Weights of a small GPT-style language model, trained from scratch on English Wikipedia.
Architecture: RMSNorm before each block, rotary positions, biases on query, key and value.
Each number is 128 + 32 x the weight over its row's rms, rounded and kept within 0 to 255. Layers, rows and columns count from 0. Numbers have three digits each. The size before them is the row's rms in percent of the matrix's.

# layer 5 MLP gate, 1024x384, rms 0.118, rows 0-67, columns 288-383
095:143143099110141120096113119130077110156158120156126169126180135138131112149124206083095107100119165152146135192181118100125075099111103095195100162137065114122090121179105074153080075121190148141194147154152054176174142147082134189184128150086139137128163133133086079090130101150129104148
101:124125121158077107128150179104078046131132182130107132154142131113112140151145102146117132169114082120158190128181146134159099166143123168125112092098097136032086116117162148133106117143159152203162104169153114107110133092087099102092028084125166125181076131168164182056187162203153084088
093:126101141170160109107095136177090150121101114121152128185111146128132056150101112127047106146135119146161045067136092103068121121117111127108156110107167077082116101130114117119135165122148095101121188122168185159141188154125119204078115106122122103156097119135111126080160155128100179117
094:143142169178140133182154193166092079176091120132118144099187152141140127211162126117106137130077153137162091075145061059125092129092160168094198066142144109118119104161132240103148097090141103177036114155089114116142157074064123130127119124143117127105103117140098167138129098107129105123
102:125193106112149144181154112106169119153123114141173105094102164131146128196115139102087193107109159160101145141161162140125128148145137164136153159132160154142181127159135141100141120182075119098135111126105138148077060032195098106094144114135121095131175163061183119119112118128143117184
098:179119159117097178129159091131133152101106125057179069101121157158087178143130123159085145084164069099174168057059170094170119135109134133132138061147095111133109111079172189158132137108109100142102129112178177100104066144131148144153097133097105091096081180151073162111053113107148124140
092:110057162120183150226150101167051043055147132078180118150165070176081108121152107127137101136154151173092140099119149062110164122112054142064159109089076140154119109129151179171103104157138094079151098145171140166099174170114123106125114100160146125108085145151089130132115132126141179133
100:179169153139093113081140201167174178111132102123142183144146098145116111188095169104112187157106119129132166108121153137158231105153116123149087102165107138129124126084138135160079188191127220142130125140161173162114084081128172143120148182080146098144114109143130100163191141148146141106
100:093114139079111139108113180114118075166086147094117135082159118117210106116147113117079063127090148085196128198125156111072119205128200077142155099099130147000167170144146098144119144149109126126127166201154169110159137114141111128140112130109099128090108157139151164152175124117170163102
100:179118092128064165088137177129054116063121134182151148165126117134152157129084084152152114144151113140167119092100169158142157104119162117118127129123214132119154130119137111139144110118101129108136125123115170129088123113098083021111125097160167122120179197156071092070158171099140159089
106:119122107158197127090118122118162129146081172108087116161116133113165171124084181154103150080066133129147160145143147089142201146175092170145066112115143097121126152087152156166144084149114111070135096170127149076205116171113118126111112089171161170122140083103156093140133213053172161171
095:078070086096151118159087160113154110122094144136100159123113139150061163200160124155156107106090152158142137100152089131117070092102158110088064093128077120155159113038134138093142161127125148108149117139147170140142070124101153156096099182090154109137139127149090133072157141130128094101
092:176091172124165107152171106164178114098189130146154157157113206074159108117058092087123111127129132087100122111113107140114137148145151167157133089131154123091126124152135136091134086086133104154155122156082125161093124140166150115045162107088100076149126130168123096126104115097110132221
093:135119112112147072093117152120122128202101171151157166086078223090123176148144117135132059104146123120126145082154128100080126140058153122142164147177077089091132125116100169106104140114118146158157095127128146109085114135108173098147109133137139151160139094140127102203112110209166133157
114:119128071076152123162173136089178106097108088074141134142127076183110124120149148030181115133107170112164169095098157171140165120183095189135157097166148157161106134157115141145179133156158126115144128138121117110093137185108144088130105138142163177124139132122087147158085094134042146154
098:071090088145124129081133151149115144092104117128154094127149139091111111127120087094161148162148104086113144134101125135124111126168134059156161089120109082047155142101110201103164108158144118116134135168121142123085194114084148155163103169173103185114123102126127223079154153147142110185
105:198092172165163107114138170161128148099144155098129087128168175110126100139114099120135238146090109111109068164179165152071144090093123132169084115078096111104159119119137119106139149126051193154087134133169150080188110165030133100101172201160151112115149126113120146149079131090080140159
096:161094134162150108113156101136099098193144143179104133107109129018155116054113163157075161168109101150133164140098124212100132138214131126176121126075156164100109095095089088148134190172107105186088106114155170136148139145101143100132119142151116153119086094176110159144087089112103065142
101:152129159088083082182108180147136108101065153098135147142135107099130094159115176161151093091125097101129178183173148096173151151139099163171118163118108100116098158166137142184153072087121134111147121159173101091108101134207162093176107082141125160154132151143160177067115147153113122110
114:106160107129101128147124153158114144091150172043090108141094113130114145131192219120140195138108125157099152048089132107148166027147142121139117120110121167122118160089129073164103107172103153098139147141163117096157136168150196119154115153108168171155098110189131144088040151097172116112
096:132127134122153119142166155138113132150130065110132123128134165125205136125123152127093141096102170069141128129117127157160139163124138087122091081104135173114115104115157165137105164127125117157114076151110159119088126158135057134180066075123141087083114098179112110139137168116171035154
095:147097151165123109099103117113119153111150113114047125099148094103124130098113134101137106057132123115157162137099167132177137120094158160098136129136152084139118153089076119138119110201096114190141165122091136135130171095141186118096141153128193119129117127156111153168131142146138239129
097:127081178126168102113171144136126151121126121081111121090154106114106109109130164153161175163116142101094172110088171108162134129113079126170090158127154177170131073138142112125129150134122098109143165141098137105088117162187072107099132186089154089140114103179149144127074127139120158157
092:132123185110192105091112127125138158149172128167170125134118093133105217106069115108152194081123160098171156063112119213154089115119139102121113163166180129095142102117133077234055135174145115084093143110080135146053135172158165127154167111146201089117111205123180114183134128150105174131
097:094143115117125135146057092146141106190150062135100176160142153128208094076146065176120119144135127136126142099133154165121160187095147150107179130077106116140124132109147120096094147095066121163072154071136158142130186223104091157151190150085120121111147134157197163108179176143128118059
093:166103085136151115088092121181119177157138088144177085156137148104157170110106177139102126152169121114057193162094076104131113152115127112154107122096173135109128178167166112108143144157163138100085108127130114151085158108091136187108178159093144094136156083094117200150070140118053130146
101:100133145111103141188120150111123108169087098138121121229177137116129141157123125116061060177139151080109086145142142131127126123092124108147127120075175163161132129068140099137197121153037109082178120117163146096181107083126141149118139161134150109105112082126107047100083086147147123113
099:146109148158186142156219149158154133107120109110089146123176150165126068083156098157082093158136099163146112171124141149106086148095219060131098111098119129128174078127148114122097079118162098127118125087117143177137091107204159051160162142130128067077104137138148202161111165092137216078
102:121114126225075158117119118145102121105130166127146132097093142146227118047082132156088146133136129111071135185113163188157123146182133139154167198042130088133088130165113169188181128094058103118112141102105125122141081076093146090125119109191115147102115145135163114109125162138160134085
102:129181094130119109126157101170126178101176115125058076107120137088105120101119069118145131154133143182070136060159205097145136136180111063160101153054119060160123115194139123175068118157093154125134133127088165083086144133102176182122132078163173115114169141162145133100115080114121076136
110:174147073153145090126117137052126093125130138168131061142102132102084134156145117109086170101151120153139119123069075148158190123089144061137203135103107154105141097164116142128157147141151086111172107081117143145151158155089155147121119081149111136198118110137116066143114076066098140071
104:144059100080148122080136126088144142106108127180140158147129160124098071141100085178116194157085077088120160114152095151128131159086167178153177122114174114132113079194139113131112132101183176078081088084173141141104113147104133166133166166136127133158147128139133127135165135109083097116
098:155152176091191181142113097152090132135136088097095150140133097099129163115091128163139108143201121116140154142146136198082115133094150129138157098145142149088178181147114080148108134174126100093184134132188090131073105129128138151120098119102181151131103167109131165149127176148108147143
101:103150086129214072091121119112150133089140165184135088104114131108128197115125056093082140168096180105108093147144096155142147146127120117156095126082135181113085111120082145153119121073128114142092089156121182138100126094099147094075103113152124125126112156118112167091158126143133130140
104:132132126087129146127090107115148200168147120136165179165136159129142166145111063130109150135117141131153074133131173107176126090147164099116172099116100094120114108178134120092123153093070126123095064122121163113115106143100186106098075164185109052174054108159078086083167117098078098150
101:143112182078193098130114186132141093126136145101151133176122121124078092115168080015127103167088151121079119103116144111167097088150119155135074174091175119184148126145123117095135187153116134183109144103148113142112088091060142137099127132107161174089109129127121105112181121125049119147
106:153121176046164054244134164166136082180108119167149171134134164019144150125178115149184101154163129025096099142197176168152071123153196147164112127133102135147127121157150131085104189108118113102139120143133137091159107083103116142178181117157068146085180108160129089143157095073127102155
087:138107131149147137139127126106098120144165167143147137116091155129209149171139124160099111107111159155158107150120129097099141144116144140086082116124123119119153159168167086143139100114178130125157125110044120045110126114126181109158144133115151129098133158115073109179144124179163108150
107:141123089121042073134156137153167108153111164167180166089144187138141126149090128132153116092125132084131095156113173107161087137170175156201150123165113108136134150145127105183129128141122121068113152138157137133138118112139082103106152142135164056102087145126121083140159123127086205131
106:082127152154132082102145167173156133150049110083151117103145141112104100060132110092135121115058102112163111115131111173114161117058128122134114125108060166119165195119142179108102155102112139128114183134149139123131132144138113093141114146128110077169066149111133118108106116077100116139
096:087142118175134153105123104152145114086200100097111158108093099149187131175141070126131141125110070122115112174099159146117124112145087101131154155086167146154175126139135206150142139131100107100178118132043172119162160116089126155130105110098117150149196091107115125127155118099088092108
094:141095099101182181216111140162172090133173106098166077038154136106128145157161186128125098113127109185170170098140091071133146133118084080172114077093124072162081166099157161081119121174115153110185111089140108096132108149092174110121085105147136126065088155147162159179100113096111069091
106:146097144146166118112189127109169158123116126118117134085151072205109090103188124154140123100106175099093205104129216050108115112094105088109174107110096146114119138124205103150097130167150104082170112119075155124102076146133124129133099133116108129143132129163054138129142144123106136124
093:123148099104126142185111106167139062114132101142154178046115116160091094106093145131140114123118093110136102157165116074146098132103070121201157169155118138140141137093133161113137121155121130161157077148054125154125153126114103099128111095167095167159119122158095144103136096130161126100
105:120120131162143087147161111152193127113136130111146123073104096138144153091146097118164106093071173128067087094186110103133139089147164157109091106116146145125097154098133072134099145164173158137150178130064133189200127129173128119128134125123173190121100136060151153154095099130120122183
103:157110129139068115102185127149102124119161144043061131097178098088121149124099056119164137100134119134141095066162119127129121088086183143148076107074131114153159174067083159100147112136078163150096141100210097169132099105159104130173093118156190161115123093152083109149091098139155138179
109:099112079143175079104128159087080233171155156163153092140152124124144124082158121084134131095110072151159145158126151086094132130032109177151096130117172116118169156140076195194127133149112166093164085166160102117163149107035103124129131187139181134097171098151085089082114170091141135188
101:132111123126123123134122140158125145194089129070176153104081138067104088128095046102112165127125128133129103111071119187188161133110071159134184096144124148101143120121158019100136082109122123127160138077087153124142177177146129099102135172157115148141119170176131133166127159144152133123
099:089122126052070135111113138116113189148152124095129138157061222094158143115088106144112111093115175101104149143185181152124139149115160104157167097124112158129112140094112079115087161106116108144104147123158144099155142157162112171150140123183074110207112165182182114200151111174127134127
099:160121054172131129186106080139130081168112128161168140086123097131143144107041115174110127073135122129204197099155161167138120170136084151196085140100079146163177195150090170127092145141160141150112087124132117110099127078074107115134115148146096133133082153207189154122077181125127200128
105:150130179127072194154167158124111093089194119140118113178129132140133111122123179161174145137085088086125103054125167140152140128113125048142168071198116119159175206105118096081083172086207119160175128166153097096100116155115069122117118136156168105103167151085061144140106107123130132169
098:158128088183124091154075147122122143117156138094123088093105110113140063040076087099127115156130151095167104167097120066144139170206145083151166112114167140107205129164159120148094129150177089129139168195086097091152172103160098143113124163140097119135105121115162102113139135124102130083
101:176111085086102137133085142088094132181160124079183161078123162094141132140090113091144106138081151067094132187072169165178133134166117104093162134127103102128064067129120201134086093111113160039125152134133157139198111131143176106108158124116128145104141059236126141174132205167133102177
102:117117122157180135176147127182127122167101138160126146161163111182115182135139104119080167146118139127155059132145167182054089109101134176126146137095127164239091158143161145139081150133186079132101123110097128105062116128163106150107081081115091107107130173145090121113125136041134125101
094:176100123155160072089131086138161135191147084152145097147125169117138108156101174072146135133110114086185172157059110137134133184114132173180109148144136135099068056126105133127138173125143102102131123136144183147082145133111131116181158113138155128145175094123108086086169118146134121163
098:082112089189067129127101121157161134069116105091139146081134159124140068155124076071143145150100143081100170102107122097162122160163159094128103091146166112147086176124068112175136047118149105099126121177147099132137104174151135096160121091098237098116092143140105180108134117148198100128
099:167055122120178184085183159151098163144088115114138121107102110160158123133158119134109122127161165140148106114062157131167112221148083100132068152100139170110127166134097188114109096110133126134081190150146159110149080173101123117105116215153088074106144159115110108098119126105152151104
097:091157132155116085105180150148074095174114099094127138136215088154131161182183075138079105099109126168135156161153192086139113109153117125138116114138144125171163164085121122186149139098116158114093104111125119164113132178096193082138073082115156085166137146204113138147064134111148137150
099:114073112154095095093180128091099074109140157107149176129172062139124094088170131146124147126156081122152141129122117094113131139138107149110159188073127154080100147142183118137166147122069082143134136070070111091145112050136141150157141138158116070162143134176114204121164154197135166106
101:102187156166168058071132084123087129096085141150151126187140155137184142123122186140146138158062106132162127108109148116110096101172133121114139106149152110110117177183093127084102133070180155095136138099153153110100108165130109120139181124135181152116140101128122107149163141159130154156
099:139107092135150131122121092110148094079155092144160195138130133085102206129116124138043136177106163127186138114100143196111124138147072164101156128189195168130134117080168141155133142112132152146131109094106133162120112108155078169111107134095138099090164141107145122148129115088142112142
100:125091088110147120110186156158051085105179103086182154115085102144118146131170087105112111088103169128076194180113175224113091191124119162089159148102115107133158138089149161162107159099118167120104150161164161062143137140161115113095121173166159096130183097157130090138178161150166123116
099:173110082094115143161168158131134115115106082165112120081095083076087156164157177064134144126145131136144165068112126096152120126103121105115146139082081169077156138121182116093132186130164082121092032067105074091078096097134108101077044128123124186165129153125096120137160121133129069131
099:178100135169109064174125127086162095091160095177114187079142139100173113126128198113188156159157087164134060140162113142150079152165159184099108143110183143141104160121132177146104172109119116106177137180128118150116129137109143160117146133155136149080131110196107169055107098206081092135
096:186128182107124112112112165085137111151113119129133101102143119086112105114102134139152063155102109177175156133123084118108130111081115131191191183125192098169158154063112061097113122099135152142110124108125060085114120164094120154120129084171163119076094102118179143139070147164152133094
100:128135129164099071098183080173161143119056138139122102130146147084163098066115094176164136112134143137066126128121120157134149101117129097137174152126111122074141147127107094177142209098124184074089100180129176177078068100100076138086148090132089140208118112085143208141108151155161101119
106:106153140165158117128148097134192141134103179195184125125100128136127116166148100140132126143131115151143130138140098126099132202128031150097133165088197144151067113115145089052060133181150076146166162195097145114106109102152131097155095130131168133135113118104083176093102075154073161139
097:082128174108109133083188164108133155174069140123125065113091168131108192061168094118138096098118105134125162145116179148174078184148090119088151079112111107148123085080108181145119122109102197128096121057099145103066126137150095129121095107154172146137093063054200064054113134134156092069